{
  "d_model": 768,
  "n_kv_head": 3,
  "qk_norm": false,
  "extras": ["gated attention", "a norm on each head", "an embedding shortcut", "capped logits"],
  "init_std_qkv": 0.0284,
  "lr": 0.00676,
  "train_tokens": 619400000
}
Each number is 128 + 24 x the weight over its row's rms, rounded and kept within 0 to 255. Layers, rows and columns count from 0. Numbers have three digits each. The size before them is the row's rms in percent of the matrix's.

# layer 4 MLP down (transposed), 2304x768, rms 0.0434, rows 802-856, columns 128-255
095:143141090096145149110141112110145170108091156105131126125123139109118088136143168122108135136157130127167175131109137118117122109132107135151138089133133149111143113102121123108111120104148137146164112138134134128124142144114091135124135169133104114162117121113106103120121129094105108136118094116152133094130125138128149134098112183129111104159150081112144100110164174129148120117120
101:153125111123167121151105088145148126168134156135122142173150125151150121130091116078111134091102161126135113144087117134124149128150092139127115151128099154150140123122099118156097119112116119138076150112123097124130115135154114089142085170159147134191085110081111144141120125090173128122146109106169172105121097105176105114123125114102153114156124123145157106128161126126119095123135
093:120107164130102129136166100138131167107127150141140099135128122113159119134123126049126124163128183116106169140159140126163113128081118099135088176108130160124125128114079066119134145086135120129131089159143153114130148129158136111115112151093134161104082100109115106110123116134171079142168111112093129159146134152127130120138133167165097151111115171159128132111141108140123079121158
100:136127111148145134123128112114166126176128090095140095146160138160124180131155084173147161117141100096158111142121141132098110138117139151138144067141092145130117116140124142128092139132197170086141141143093125155147170130106160132107083108123116163124160096151137137157123104130146154139139121128181147116169161125116107163102118159158115174082131160093139090160163099123182150105135
098:132151128113093140095134133153166177134133099152133120142157095160181152110160132124122122137109110150140150125149158132126139101132124086101110126132159100123165119127149179113134098126120108117129077095163125186144140111082128149110123131152151081094139133096092113161149142131118141156068134114109206109146138115131129148150083162131159171093144140140134117111145108125108133099134
081:132154159074130136126139136124120126143116117111130110151120092164157087137119157105110152095148150106111201106110122136120133145147126129124174033110135118135139095132111139089122137115161116147162090156088097137129150149165155142127117096131143122098094142166205133156186137121159143143125150087151164156161169156125110124137108161153146105127117148146085126152110155145070172153147
099:113129128139082121140148176160105100143141146136139128138084097112138093159167119103111121134108138097153095072086149103122165100131141161156090144097152113118145147169104129099121114143130126094131139143104149142168123142132134103159117123108133166095152146069138149128091106156099110129121113162084128134161122144107106173096151156111109110157143142121137096127136115149141146164101
091:111096116150095148141168113082148147107145110107186128155091139116128124176125137098110082124128132159084105170124138106127118137089115115143122042119105109165130184122094136105124074145105139139125095088093145140151112106113136111133078097115124124158155117116164166135134133144117116125140092130139139113177154137150121133152156163120115111135069094116117133119108115137112084134107
099:165118141168145141097153107130126138141138130166146101113140107180133125145078149111106119118149088168159141139160127149118136084133139090114128083115073114094135108105125145117099093166148173140117151136109139098139095136147094100156153112118120104085138097087136082141101094089065132136138163116103109123111164121131137071120157176152101126156126109144145152119157141094153138127120
095:157138098171104134105148151133113164087146134129122108136094118160155127133130157109108095133111101119154100121119136101118105129126153142103107174069111100128096125112126141140131144112119141117149136129124113129104128150140110144140150122115142141163124127114167130106138138087152123183126144125172106143092163111099138113105135130154155095172109150106120146155175148109132095137108
104:141157137131086087148123092120185119132070170100175155106114123110108129145119106152154106116128137129139142138194151171129120125143131121124146179134135156147089106087126140091116120129114068122175116154119099108126095121088112094142126160086136112110104134098147118125136147133091130137136160111134128128118131137131091148145147165123131192103143127123132126135132138106095129143151
100:130127120135146112177118139136085169165089093148110100141085132107124137136126144154115174089111082098152146145082147123148091129097163141167128136154133155127122158099164118108135120141107091110139104103073131148134103107059108081144146101147115128160146107115119144104137117127106099146098137164143152119142156128158115103139125156105079159123137148138199158139153182126094166126123
093:158173128131174108118133131096149096106128106169099137088148143093110103148141114150142124097151165110132141166178135136142125087106167127106115058113123158114097160132159109158113139116139156139144137159132143156147151138084143125149108144126117115158126121134105143068145137152108072171156121121070078099159188136102111190124131091135118128119108149144132116153125108082091116145135
095:170141074121085075158175081137124141087127145158075101137113141140122128153146119117143126105141142143103114146141132137170114149145142124110125109127162146103165111123144115127125089139139155136189120168108133125184117144126100142118062124142143128193166109138116125100099157129107115089094098160124122126141111117154174134137058142113152135107145127092133128153141143134092141183099
101:135109164085169181158133113105158132172133165095140154130154126106135116071149123122139131146090113129108102172104099096092106121101104143145105104153110139174139113156073166084154130103127117161119094120107113129115131129135118104135128147165128166118144112136136162123114128168114152139132136148153123122127125121128129139138132102156145129131119147146139122171119118168107089112119
096:090108120093093102112121109149145140132096118123139100143141100111088139152128124102103125155110108110138162059137136078123141084127070126112142126068142128115131156122166115150110160122148105123161119139125109140157099157127080105111152109152167113125108139132089092131129080118115088119178156163138126103136121113157118076123143077116143165125144119112137136109153134138124090125148
098:096117131133091142148146146089124131104089141094113120173140126119108142152115055127142142131130129137147167114146119124161172131152054127104119089105111126165136117170127122126160130140139189139132166136133149146151117185109132120121155116141151096125123144138158058096135093149113089126149094115114153122150110125103143168080127130095120116100135117144163110118181122139126116101114
101:114121118156115124155174122117127142139148155162126123134122174125141161148115114131106115133097143113140145139126155137132120138121096115134130157121141151116102125133151147124122151160101115136119109155164113100091135142133143106131142129148088160119135116096135169082120159111156141133105152120156101109129138132138079114133139114106132136170105159082103161139159196123154139114165
108:160134104099156154123169122106140147161106120166164140114141123124104103130079088114102126117096114172133149122144112091153101097102090121119128163129142087177150144129156117136088120175153135114164125122126116144159123107139159099119131158133164134135128136152116156119161095060138117134152077134115150150146173097161123095137145113125171154145119118125091151113123166170156130137118
116:094087153134152115125131091084114115143106109155139152135125124131122166091127106133137124126126084154098069110102088122120120128141156108137139105119118162098121112120131079159131124127147148150110124112118119091091093111081185162105142127149181157148150085110148093116137098145121150115153110130105131167093128107121116089156130109119120115137103146115149097128098166164110135085098
095:139148183140103137119168156083112132135150190129141137177118124098144097082146145157117147155100077091109150084167111107135081089145137097117150111149132158117118165111114066138127156093122092169169150120155129103155168156085104130092125162110166105143127123161098105139136126167180119112114123090145121097112124148121153161088124102110110076163109139160155117119082118105115125111110
101:139107107153108122156108114109107118167112125183095160149122136122112153167151140081164147073132094142128156184127156115100133120121089120154127149104121125110134177092147173130131147113165173135124157148134096117158144122185118090098164116152123145120135153175090125141158143081112121124133119099145120114149083116111149112139125142130135130146144115157130131118129144141141116107116
096:095114142121145096155077127133135116130160133152152131125125138093146156152157112144118119125091127124145125142110157124174119103129139113152127100155124171144137123159118155129168092144108156127134117114128133124172119145119139136112137133116161135143176152160144114171127157119113106135086147129134151130131137110139115151114143139144107096072107153163135120167140157133152156146110
103:128135141106090118137125079125155137164127113126136101129115133138164138177125122119151133143079144115190154101107144122114124111092115145131126192120117122120102134133111120172122131107143128143127143148136135115118117154138118161147102135143131137179146139149112131164082106132167128112079140102122136108133109117127136125101122075108134153132161168141154151155094122159124150106123
092:107127146125121134123142080111125084141148137130090103115152147156101146121095185095122130164159155129151140170127116149106137121117120163137127170130079147125143162095086176102105182146146103149132124155122109153179106109137119137154172130134167118144158134161116128098150115158118118098141133145108149141156118128142104140111101135160176126060159119195124138137143141068111147159143
102:107073164134143164144136126116121147162132099064156122171160097137166155132120155182141098130132114127110112107095113149158143132150147128157106179103142129125114178152176085092113160152131175140156100126151101141164146138149109125148114121109158093133128163189172127147110124169098133136169145118125145086142131118140125112117169174117102116158168197123162075121132129158125103120110
102:106135141137137107150099161082103083094113131113122134104150115105158115088114153122108111159108101163128093137124164131169157150144133159132156155123114117135167132081119157134140112179120141163096129160138090138139134169146123147088138096120165122124157148117143108123109109145139155137092167133152117095114111121075148104137168122131141121149134118143109119159098109135112141143125
098:106127172105120122154139132111115166111144119192128107122109158128133144130097170090106132077099138109127158088146139134135126118145154103105059100140106135110100156088163116130155127116110176091089120101098160125106132124139143126098151153100172110108126088131122097149106150129122120175130144124124146138138099142093121125123121098162120131117160110150073118138126131124141137142142
097:114115151119102144085106175115142140187107139101150076110112133156126114109135136131109154200121124168157179138104143108109156118149181165128099146122122128175116155125149137158132104107146173068139190148116152141155081106102128122158155135098162161115135108139127120153132119153151133095133070103135174115176103129136116160105157138081104128129150163107118161146124118142135119127101
100:100133113097122118118147129122124164127137104146168108107106115157135140097156166102165128107146196105142178135064110124152113124125102095120142143166128119131164128119141121151109144122102143128131108099107099130145124117110124122097126102078134131150101133097121132111152147117114100131123133131110104096152126139116122086160131122126140105126150114082096128160156155101163113118120
093:155125165109146087137116078143135123126155140159118130139120142103117115115080106103142128120105109158138164105092113110145151154151150096109110089156142157100174163128105151157147101130112074133139149162080110112121140124124129140139141149124113168173120115107082126129121099099145141132131114166106130167159127144153140125139142092076156144110118136138142105142127101143129104142123
095:127109116154181139114088132110140091159144109133121122134142156122122127101116157080130113141112086127157168119108118139106167121138112134139091104159119146163130100192104107147126092123146072130108095161124149158152077163109129122138158110110103144120140131140100118149199124123141119124146112133120096117175116163118148140115130149105143164134101114152118154121108126136133144100130
108:122157115142144129152121139143129087146100140116123177126147127166125152123092120115123159120172143132110127105136168119105121163133093135151113114143136130139134124142095100145068129143120173160143179160106142108139103099117057104153142110161143094119143108089111086103127167108145130124118098173119142147122131129145120124143128123156162160112116107158146130115075087141168092131171
091:170120143120132155122130129104128134117160100133109121113120170138148155117145123131068146111162104136144148140085137152105122136152155147136155112116105136142150148115120106122125145107138119115107113120122115089110134122136177101157120165117117163095145092123103098140128089135109166104114155167146123138149122099137099137117128133112124150101091122109084084151127118138127127171137
085:124134140163122138127159158121117121162142135132130149112115140119148129106119070113106139093162101118126155141126181155140114121178110138116144068125126135090089137161108159103154063165131120147130165100105115186089095126135142104128106126112136107126117178104125125125143127125120135110129108134088134125104121125104145139124197093137129128089125148143130114135124103164113129166157
099:111147125157101122135135074156097111120113145136150130137133097157114156132148174158124146123111126115151117173119114089159162091133109110137140069148104200135150107163099148146106131161186135163117143121146160141110106127096205157107128100117134134125129151100155130129151127119153187160155123134107172123147131164126119119115151140083100129177106187150129074125088168135121146069115
110:128069137155127121142131146125190108106132155168144098144127164142129122147092129108121128137124150174125117135128138204151153090138107109139089118098122119116122109129147113111100099122163161096126156146143135098099120106068154068146135133121128127133145158114170147128173129134150136150146101153085137095140184132145127115134150132106103133094150088163142126170111124112148150099158
106:172127114204112163120125117124117108132073096140152138110120125148099152139143116134097146172107157138116183098117136132152130153115119126133100127129146090117090150128140098103115088116167066096140126144119161157126138168144170112114113151098138081113131141135165140123104116128120111085113102138126157166124126120107109129143142144137138109166111130104095101121120108090106123138161
092:169145113127121171113120149141107158116161123139113163124150128131077146084100110135133096141132151130187147132138124182088108122129137105136139109190115108165114093162132097139146147109150145154128144118172180109097112135130169120135137177097098131136131124108098121156067102139139166145150126114152144118145130125124104137118153109123084159164134157101094142094114145150144129160079
099:142144133164120102123085123100112140115094125144161153137148119125125137078124140122139143154145141097107167093180128101107111092109124077083129098103107132091121123103128116105117105110120109121122116113123153148130155108156113149120127093128183131128113147137116146093125141111146138168117175107136173103112161105157163091117107103161132150136142141129135128102128112191155115095123
113:129133144133097119135086116163126105137131108109142152079129119121124083117107144110150117143119129114103151132158130118115114096132122107134155175111079133186148145085094111128066183095167143135127147141074120146130127137137154130151177135101105144159109141142109138108133128144158112099100145129123144119138129089108121103148113130159120152077167097152092120121144142105160139111168
099:095156131132123071131113159123094103142139131148104148093144081132157131138186082114132117115119110107162115144123110128080121125128120134118126119165130076104141068156119104127125164181148110140113102148111083110146124107112126121094132130146178144120126107126152153131110131178081182174114146094107132115140106156091163144152108160118115163125136124147124113118135121107123146093118
110:164140117090113146165092130147092084129125139115143087128119186136092122161145070158146155119111135167115147183160132080151104145158122130139100115156124093173161132141136146186126129131136104171110139130139126124144146143139158093140130097127157142146148089147150116117127129118120129105106136134121135194176124128116128121111117148115092117156139082148135116089175169133109108136142
097:109114141111112159174184125096122096132131124141127112126128136132112107145124117102142120155135141135132161121158166148127101134116118102113158123111105077132088102128124152145118129129157129128159113167125145142135167128098126112125121115121136125093132124133167144105130101137121096100109078085112141081105095116142081123088157143095138131144106118135104104114145137139136178125114
103:160138120120110147138158144131152132089104137156135153087120155134093158143145135149112163150106135164130137175123153142158113111108154118130106129126138134149112080132104118146109154107113133120154142095128129171154134139127112119126108103132144142134120100109145118124079164116120134126085155148147143111154130090090144152125144138152168141146103162123176115175117111147125102111151
092:103075101128152152160107096115182140148119148091158078134123101162131179152130146127111186120142112108135127082160121139097120143081096147143101114134119149138093133096104114130135118148121134103114134164145122100129118105125080117109140113166121146135135130139124150156114126141155151146157141068153171116108095109137104111168135127155116138102136161159125112148152113119156117142060
103:142121161108117167096159139148124090126135124102111122103147116088144173123126127145140105142139108113104185110104124131125134110122120106127139137150156114104109166130132088141155146108099140131139117125117107124181171170085124072137157130142108114169135082124107143119165144104141116172163142163125106109126155141140106157121094129136111079144124115125107114114104181085110105135117
091:121133162137140077107127114143122050155149126118140142146135148189150188133129150132115152086097142120103094148177123107094123162137103117102136115168151129088164138136148113146139138105104126157131107110120115126140131138131136143145108106103120117129163113131160120139071139131163144101139125156129117122106146077112132109087148131130062154167107129132145084114138159071152118113095
103:129126107153163141123109124091125158120136109142147105140131128146184120130150126111164125144139145121076073133118104130120110118121099091097145159107145115115101083134076148128124129140117137111108101079147133156127122120170121173111117125129111124166154155106116099125173147132081142127088171131181114137141145103102124135166120101118135119121128125100160122181127166147129124166124
097:105100137139106144175103106150104145129128126115082101139140098082124135144133138147132117117188149097105162114139119141143109126103088102129112175149116115079100130130096107101133092142108128191138148107088108117078137097150165152134147152097131114144108119142120184143132126121123148088099119150156102170111113131149122125095130147113094153126109114095163161130102109131142136140122
104:153163147119122106116138120122170171179106175132146187137113126100101087110124115114123136131123151114169119121069139117145121103169136153139158162125126082142142117115111113124109121139152099135147133110105130133103131114121138164141135084141105106126101113103094091115157127143112110134084134182083119150131143111166106159135120145132161105116166135122133127122133090137127119109112
105:134151116102158124127113119151115132092143119085136096142135134111174133091127102064152159157133119121095127147086119177107121098133135153122136138106138087095117143069137137157088121141140150120166122123109147134112110118140126115118115150126120149102137119091083123138127123135147131150136109153135081164100128116166106082112102126126116095146126139108090137137121146096144135121134
095:128141178126122155120137169153141148121120140123134125112107105102099132094085131115108146130173165118099161178139103123148139125088111119116149087139169076090110148160108104196149104157135100150143126116117124179157155143119102147149149146124102125117135131136120128107146113135105092149140123156148156166097119125108139161170132157143121111123136103136135111158123160123123111129145
104:092119110152109121118141100121136151154086133138145148133108124111089114178136120147144168124129166132111169147092142142095092101088113143091106098076159119153125111105150115163130129084167097114080123133124161127135083133156116149116122102121154161129114156104137142149128177143154118156153120125105112143198158144137126140132117101107109146099078136131164103151145118120060074147090
096:117140104141100095128126100121098100094139174145162136149096125157128095106143116142111148124098097080104108120112126112104121162104109163105156136118085152139134125139154117126108081145121129107158142096120111131127077151116107143149150161097124145186161115120130082095129183145142132160101108073132103121137139116076130176158136128147150142121157171147150114105136099120156107142098
# layer 4 MLP up, 2304x768, rms 0.0761, rows 803-856, columns 128-255
100:090168139187133135128111123094118136145151149131104093129125143130100140132123134094149103119111123141116099136100118118139099123107146140175110112105123122132110143113110093162123129159170151101123143135111114177139159122146136136192153163110121148096082077137148127131112140112097092127154152137123101130135146166117106143098111150150125163104149104105120141099126142116081128111151
094:125179103153117164092133126156095102107121150117111125108110102132107082153140078104147126152147134143096137146163099091111073098136148168164164106138114119118122125173105121136108087114102132145161094139133091161137144118144147119139144105125100098106125150102172118160151179145155107136131115112108109130093148137088111120140117133147167155100128152113098154121138153113120139144120
098:110113165114132134110144103154113109159131138141135088120155161092094128134121143098139131125139099114143138126129154119107151128159140091129091124175140139116129063133121123145132135108154131113165081088132106136169105094118156092089112117115123130122084100151148152139126152083158148125132148132097135161187101140106100136107121075088125143155140114115127120127142150146129102118128
096:107123135145117090139079178145100128108081127117122109099099070144144152108112120096090119101181170147167110132153097094142102100168151143088153152133135132174146137099153115109124147117121100127159095140139083140099147117109169123128138153114189139146110122133153113118118126170083126121138154165145134115144116171114124109087128126096095145138138091112135129113110166133140150138122
089:146149146122139143127100069105137144155149126118095119134149092124120151131076073097121138147170122164125115138087120095158153104139190102179088153132114153148167113113156156117161091155118146117107119108136141168136116121112124104115096159122147136136136161159082153099113125120100113141142116181118140125149109123147106111133179103109127125106168135134118174145177073133166105115145
100:149154120165117131111131140160111121107083152125091138143151152165155076131121146118122089120110134116135096088157126132126117187125116140145092140141138113142128120153108120168120137073125129129097107098148155133097106120124130095155136132086134132122127111104104106160116120136129120110132101144157143075136101167162118145084140123095126093119144140084126152117136090142180136153159
093:152136183103114097126100116154133113135121142135093132119190149105120128144129079093121134115137075128163088129156162113110110125187163126110141131135108160114180130130111119142111050131106105190173132131156157171134155138122112092118134098149144137083105124116132148145104120130146139158149130089153105132140153162126124100099184128116101119080088131161140148121144105098137122093124
102:136112143147146141108131100108119154124136178139108158148107118133138118127093134102109138124156141123181104154090158121121113141106144097160118121147116153124088102101111122109147173124088132101113143087127136128145131130152140153137077162121121151125096134143087155130139117159142130103137102132115138146129114074135119094103108140129138104171146133157056154145125097103128138070151
098:099133139113146109152122080096134163118087168139139108161122149144184148112108163126110093195103117104114129161127110129124117164132141127140107147142114109083129144145153127163102145134136131173171123146118111158154127130114155110139147145112120136116151126136103106112157125112110098129139129180185149096134123171166131118131124126142128138068131155140145115124119117137153166162153
106:145110133125109154091124118122163159136151129123091128118152140083135159080129125194104126136091127098101156155123070184103107161147146112097172149148099162171159141105135171145132128158134148159133147147140117117139141138112095124113100097131115163140157137081110170112178133149127091097144109117138121085112172140141131157161139132077147160100168130120128126135103139142121141123125
102:107142156127125135120105186117118092110108147150118141120134106155149107152097156105142099151159091156088114109155126131130158112089111133145153130152138107150120136192132155108145074082109159127120111154132085128125144133086141141113116154083161165101120132132129142148107159183120139133138124084152147142117142145171150123153100117121120119127150076121166117156138188096100135142123
092:152123122145147159124118133155127128148152158129149123109139092124122102108111100153136150128124118115183100149143145122150171137125132126146129148111112133149097146122135144151123130154115102103139154135127103108105165140146113155107132132166148125118124136136149134164175115098168135114125113167120092089125125124120131120117147124093118124128153112147124136137129084139119109138100
090:085083104133125114128114110173105093113133138103122110151131134125117117105130115117083106098102130148106150137089167139098140099102133115115081185139084154114152128153128111125086154108114129161093106103116161127121179137063112141128088157114153112103094143106154088157158152154147174125149127082138115146119168107138116147130123121140118170078113165147114158132126161104119140110104
103:107140096107154133172143117134153111148148107097136129125171124125139081115087116078132088110108119108121094114124124110151135098119101127150160150129172127113112122147137113116090132128089164104111132103103141168118135121179104100168154153140160149108146138116107109134122127150137088101144105132166152084158123183174079124083137095109155109114133066122098162127124097131127139149112
095:099106111121109157073141157119111144133104136118101157088160112161155099120088143173140164082094145122119138109083137134099145195161094075148115117129092097099152104133112147103103130119154150078130156134161157139122103074136157141127143115106112124151157089120139155131123135160164111104155124116113133109090166126097128130190133152096098163123108151117167139095160152133116132066131
102:126129150074121134162146135099134100122159114131115159069179125132143107160118171086122110164112119110135116124110110114159119121133145122144122109132108093123164115133124107137130154138094176143128082143134152155107185149095109138089122151131087126130112121136147127095143132157114152122133094127100128145132067130128100159103158120121117125105114114106119108149123093098142097110126
098:089085166131143126149106134160153122126120109147111124098161135161141157125101149168120165141147133162105122117107103139146133145078110130124133127159095104150154088128172130125165143087130097106131099135108139144123107130092154161113187125129132085123144143136102108141124143132129169129115103118129135133129130141106112087134126125138122152145168147146101156134112141121085125150147
107:126162127096126179101152147147116105092128137123101130159121121109159084132135117129109114143072089129114093150140135103133112096116153138146109116104153129121130147142119125122134123129112150132140118106099135127149141106140127129141165160097116104115127160130085133097104126099104100125094076101136124134123139106132159089101151123130118144099140155121108159100097150122125144156121
125:155138140072136115135127128136094090140212152128109085138107115080158135133146104136124109131140122128134134132107119114166116168127126110127131133149138132134098123119110138134126101137160092178111136111099087153139132108082202166139143115124129126132125140129131112146137098145113095157107112131153140127138134095129126120143118170137133094160136129100137119132114105136096158130121
096:123127104148090159102129127114143154147138097113124172110144136132136116135142111118155168126156144117122169125090109131100189157096115105181116104139154132179139136139169120146144115099135151091135123141119096114148114166128168151171182116105129126112078108136114172124143151151096151128138098139143125130157131129165165081172124110130177158124118131119093130171103125139133128133122
104:135184101142177180143125106130133155104082109120111101171129135154106139131147162151130136076112127137118123151117151119087122151120121140121123109129163142116136110111129148158098088119150120115142122163106123124137136120118127137108152160121111128139133163145133111135111131123128174138154098160138157144202089154136120098139139116138096165117138126141122146070146110129100138162096
097:173145138122107122133114135104095167134098167119141131147162120122130138125162175147111098147089179131131147144138114133136149106099185121141140113169147164121121153123138148142120135115162123136116082114145149163140112138152121147104084142148094136109136159153126093159134128086128128128128128143199142117096123071103182101129151140096113161136120185112094117118122143126142168098135
105:158121093133160128062173102112112161148159127143146142119132148137095146111110083127119134128092140119131129097146122119117109151154098121111125139098116107108154141163105120089110121142131149119079117122104103116101157133134135111114134124148124084105109136116137148106103129129142113107109164166161093130141127133112132134126106112104090137096137100162126093108145106097119096119106
095:140163174154128125077065154134153128167125132085116106146124137099129104104122164146112132099106084099166139152150100124109173176092132132116117164151106135128117085135100128093123112132128134131140155152122117142096110150155101163129153156137147148108110119164124157131099115124145146141099166106147119141104110135111151123100088134176135132133144147137157123094149082128131164125139
103:119166148106132168084130159081166114140154154107136132120138182155122125116136138127118091138133130134131172120108110163134099113118145099116126136157087115101142131103098072107152082126098132123164112111138151107157106110132114137153173113126145109107131130154128136134162106118135130146165141091120104090118142103102110138106119102144121134139141173117133138138164149188172145125122
102:124159126079117117086137156142127081141128151132150148135134115111134159100180116171166119138096137150095104114167128104145150151098150098118169120087129102136140119152147126091140099140121142109139115142145151094099140151113127127097113077144141134094114150129119119136178104103166114177132123126137096112145174132141115173082125141147162102127132121168134090128055146145151137136092
100:091115100152113109096135105099107111138130155088140151121146159105172133099097136123143089172148136142153150106143141145136100115137085125132115118144154105091082122108170131091163135140115139126141131139109084162102072114130167144089132173120124148099144143134126131157102132081135142136091158129128127133086067128126169112122148115162125106137103113107057129124181152161139133142156
100:121132140137117115119127132133179135139140121094120107120098126162128071155149122143118129104158130131126119127109143118078130169150103145112176104118108111105131133117135095156118116097079184113109125156114137143158119132109163165119149082119137145150098080124104107152165109131126129146096198104086128144110127116132137165143140113124125105167144110134139137132121103136155136075140
096:096118092126151126096155104127105151122116054121105137142097144158146124077136211148148185101125104105090112136087154125132111172120106117165128114115118154148115119128103119089167118151116103140159120104134070105094103147127129125106138122160064131134105103150147161151133154141152164100147154128132147150124148125130147103109136089146120111107144140155159120117129117125150147103103
098:118101172141092136155143153113130167124181134097115117137129128145138153087133130147146098116149121099162117124118168140147159159138120098095103105173119129120138122152126130129115128067130104095108172144140139118093121143164145100160126102126147116155118132130112116127175101091132110144135096118101091124103149128151152141155135075110147155133109094138112096173080143120132132116103
096:109137196151144121092164091142135122103133169142114109156151117134101096134143151108130191147083162122161132093148105124117104131149089159124175153149122116140102079139116138157143126132120133141147113122146127116125128115125099106118131141127131087137121112132160121092123152129144154133197097155125129173102167126139190140132124129120130145138098155150100151104136161136095097118118
107:095146103108151118127125120119131151135082125155110128122144115101148103123115074151116161147119115160120105124118105148122133156131136115133119140160111148120160155092164143101170093115132131183123094124166093146099122072149076143108054119078167113143133085155097154152126162137136135149172104141149137118154128088120129135097154105151159095117127140118103091136140115145133091122115
095:139139144112153176091166155130101120133128124142126146109126084103162160141058124142128136139188142160116115093083134132117113109139100160141131117163129120126153112133164126115105163107129151127122119151091152127122163123141115139141084133124103111150060163164126140087148173127123117144121103114150098075161152123132166089145098182146094096130151153123140101094131148103158179137102
088:119123099112160147129129108138195155164123131085072098113166135121140156080161162151111186176090147140151147157125127120113117079134110119131121173106113100151106115146140117094130176152123166129132108140152124105145161081098121122143140101146137085127118153138114139134107183097148146123140149088142132125080111086168128161145093168161118125168148082122187155134137140068181116149196
100:134117109151125136097156108114097141122135143113151142113107161097166116123115123125123077128120103154113104110092108144115178147139119136147127107136065148162113115152099120150130138150161096155168170128108151102090121085143128087162063128171085119119134109127100129126131113123108098067138178159112111137129122094150155070092124140156096159162117140129122118151148114162145111126097
107:135132124146127139104135152131135148093129157143149114145181157153137092147149150137137164102132100131120097088108114158143187155128111075149091133156125144115152139165117117139086125125130148128131134132126142127121122100122146104135133118152114161121154128132166128132122128092110086136148148123111111117158150119157140099084161112163159123115152103148115140131142141101181111114113
104:147115173161099113158135136113087138107150125120127122066126083129138108103160112131122132149095063116122113120165150141140145143101156104146119155136168125121086140126157090118118134100117113104116132131115135158134101102136120118123132115098133151120141163108174137180161120126111158089108098111185130157102135160121141166129157130146154110127135144122139113113111109145112143096111
097:128109139100152169134123144110118132126123139105117130141088108075082127109149147149095130159153126118159136117117117084160139133117154166117115139108121102139117112132102174124116155154129117097135124139104118144151127136115096127158143134104090122160076164099108103156121113116119146154135120095120106099120109101131153093119138146081126098145140138117095096123133161139117095127166
099:104125162098133166106140096111181116100121157108102154118129132140115109141133097128080111108107172121130112146121124174141136132140194186115092088159110135104146130119123122123115132114143145127163159077103125176075114102167190124166120087145124123136141109098131132159123177102151157115117109106133165142124152155167131146140079132132117125116161136167115086145138113147124110131144
103:137126154098075147154152122086137097102102137126085084134160178162129207127098138129087123096161122116158133109138158156152154133126099112124113126097143150136134086134128111118156100153107145119112127131110139115127164109095144123127085167109139112143108156099121160149124122142066161135117109135139113169153085151143105141161135120105137108133062160124134148100106141134127124124097
098:149117140070158109122153100136116140134131152102160111148103090132112072069144090158131126113137103129175155117115137133125122139155138081126155140111092085140140149088138105107120099121146114165166108128167145145166134121133143122147122108097146095154145155087130121104127140127156128128132114149130115144112110133123095134109104117146138122146132151130094136147116099118111142132118
104:129153202138127098094087122120096140156089141124125131168107138144138124069096178152154159109119085136114131169121119123100083130177138116111117119123123129147129109124119132142135134095119142153145139117162116121146091115097089144138154116131151089114156180128109111146129106093129146122142108146155151124113120162140140123168129100129143149098174129064117084159119135131151130083125
096:131142104123119174137115116135158143124131140091138120140092139160158196141121135157127092133122163150122107137128112156118124133116143129105120130070107096102125135126170129097135157136100161102136137119115094105147118154136140156113112166158088125141127145142109144138106109084143147153137123102153140160077107113132111101171149126166132175081136137152138152078139144124131130129143
098:148148114162132155082113115112168147098116169114130142111160162109099128142154164110126131121108122133138114119141132135161136113069115113113086156105147135176144114146144143091115139107119127109143134146122129071103135102106170157108118102089146142125129125101119107092122144116160155137121132106137153202103104126115122152134145143162098140168117107145097139135137135115088090141161
095:153123157116075153164089115125103127102091135106092123080139156064113122212110143125124130156129125138074119125152138149150127128076126122155144117129115146109145110072134120106121132096089156122161136113150142097137107142146131113117131162137080185082117133129109113151102095148153124153112097121160120153080149127127148144130192122149102155108119077191109113212132087119138156133103
102:112086166155123127123132127136135114112113085114107074122152102133123174149142135108146102134110149104092123100114143137077161128117159120124137108170111137150130091142097119127119151142074126140126138101149147149142106116130142130148160171121120134118133131092105115126176136137141135119125134154134123155131163116121148142094121117134136123160187071144082137116148128155156150111111
093:101147116087129103131141131114136134119150130129107110127114067090109128090111083115128121144163143149130141129117127073124141073117147127115118100104161108109118133126131115125141143165110125095172167096188159175124135125125091115124143127148137137115113085179123124151141138101129137111114172096151161133092152119147063136153081111163096130129122143130087139133129128137094128091152
105:121094151126098162136134104112141134129141093113138117152142103155107090117082133136154064112186117150117130133178139126106132140103098170105152162110174132129099091102093145094103153106162123097129167146146131155136152127098132129139099136124123139124156132176092125128095122114122145120138093131120113095120153109084134087136129081129135121143126105143131121115114153161108152136150
098:132097083141111127098138121124178134169149116122116073127093069134123137117145108148118137123119121126160177089122138154058154169111137149095108128127133143120137105132149117150131159156112114135100140089123175129106086119101134094109097119077109087101107145138139116171161112125158180136084119115120150099166112109075143087086075090114089134128115085158133107170142124159111168128146
106:140172113114122122105145153110123128122150124154128131159181098115104145156119122164150067140112187139168133127130129123146126122137174134135123153136128155159161149111076113126114135166117102087162090162076143134102120112128129186130166078121153105155101148145151127163095150116108153116108119186124137122090129154141127127144104125155159125149114134137135122148127116135096148138153
101:103107135127105153130140158147089107118148150130117136124138169130111131103125103078136152140156111126114125111142108137086182113130094123132118137106144156137139101132166167128133138152116145128103154127148118153132146143059108149150138147126135136096143108129109133191159162106097186104117128137098101170106161114142113163113101085159065128119125173133133122122149117112095156088142
097:154135130159171092115123095096057111114099160144149073120147140147075151133104150149120136123105119104105109173147128104138090152085110160153157122128103095131124136182146150112098165138130139136103146113151106077090150088139102106117112127129087136105160173133110165135119125129152066124101129093104105155104145112142113103126125113136137105118103125143130138186089138129066148136122
105:113109119081122095143174148156108145102115172116129114129136134151130127119150140143108176110173077113156135117123109153145136110148099115100135155136151137145111127124140090115102109142148165142155095126151199105128090145115152152141108095125115145157101105138135120164129138144127138121092133120115074126131137141139149159160132152109149128152118108164150134096188124161068136114158
098:138154085131108077178156140125148095156140117156113150130145144095108142102181148030136146128146142164176138142104127148152089126063182150074132121117090130122103110117141109082153134158092098087092097091144130138112128109084121118125134106098119099110105160153167108100120158169165132146149134093104090130131147092182138096130108158133105142124111120106110130121103096143071101108153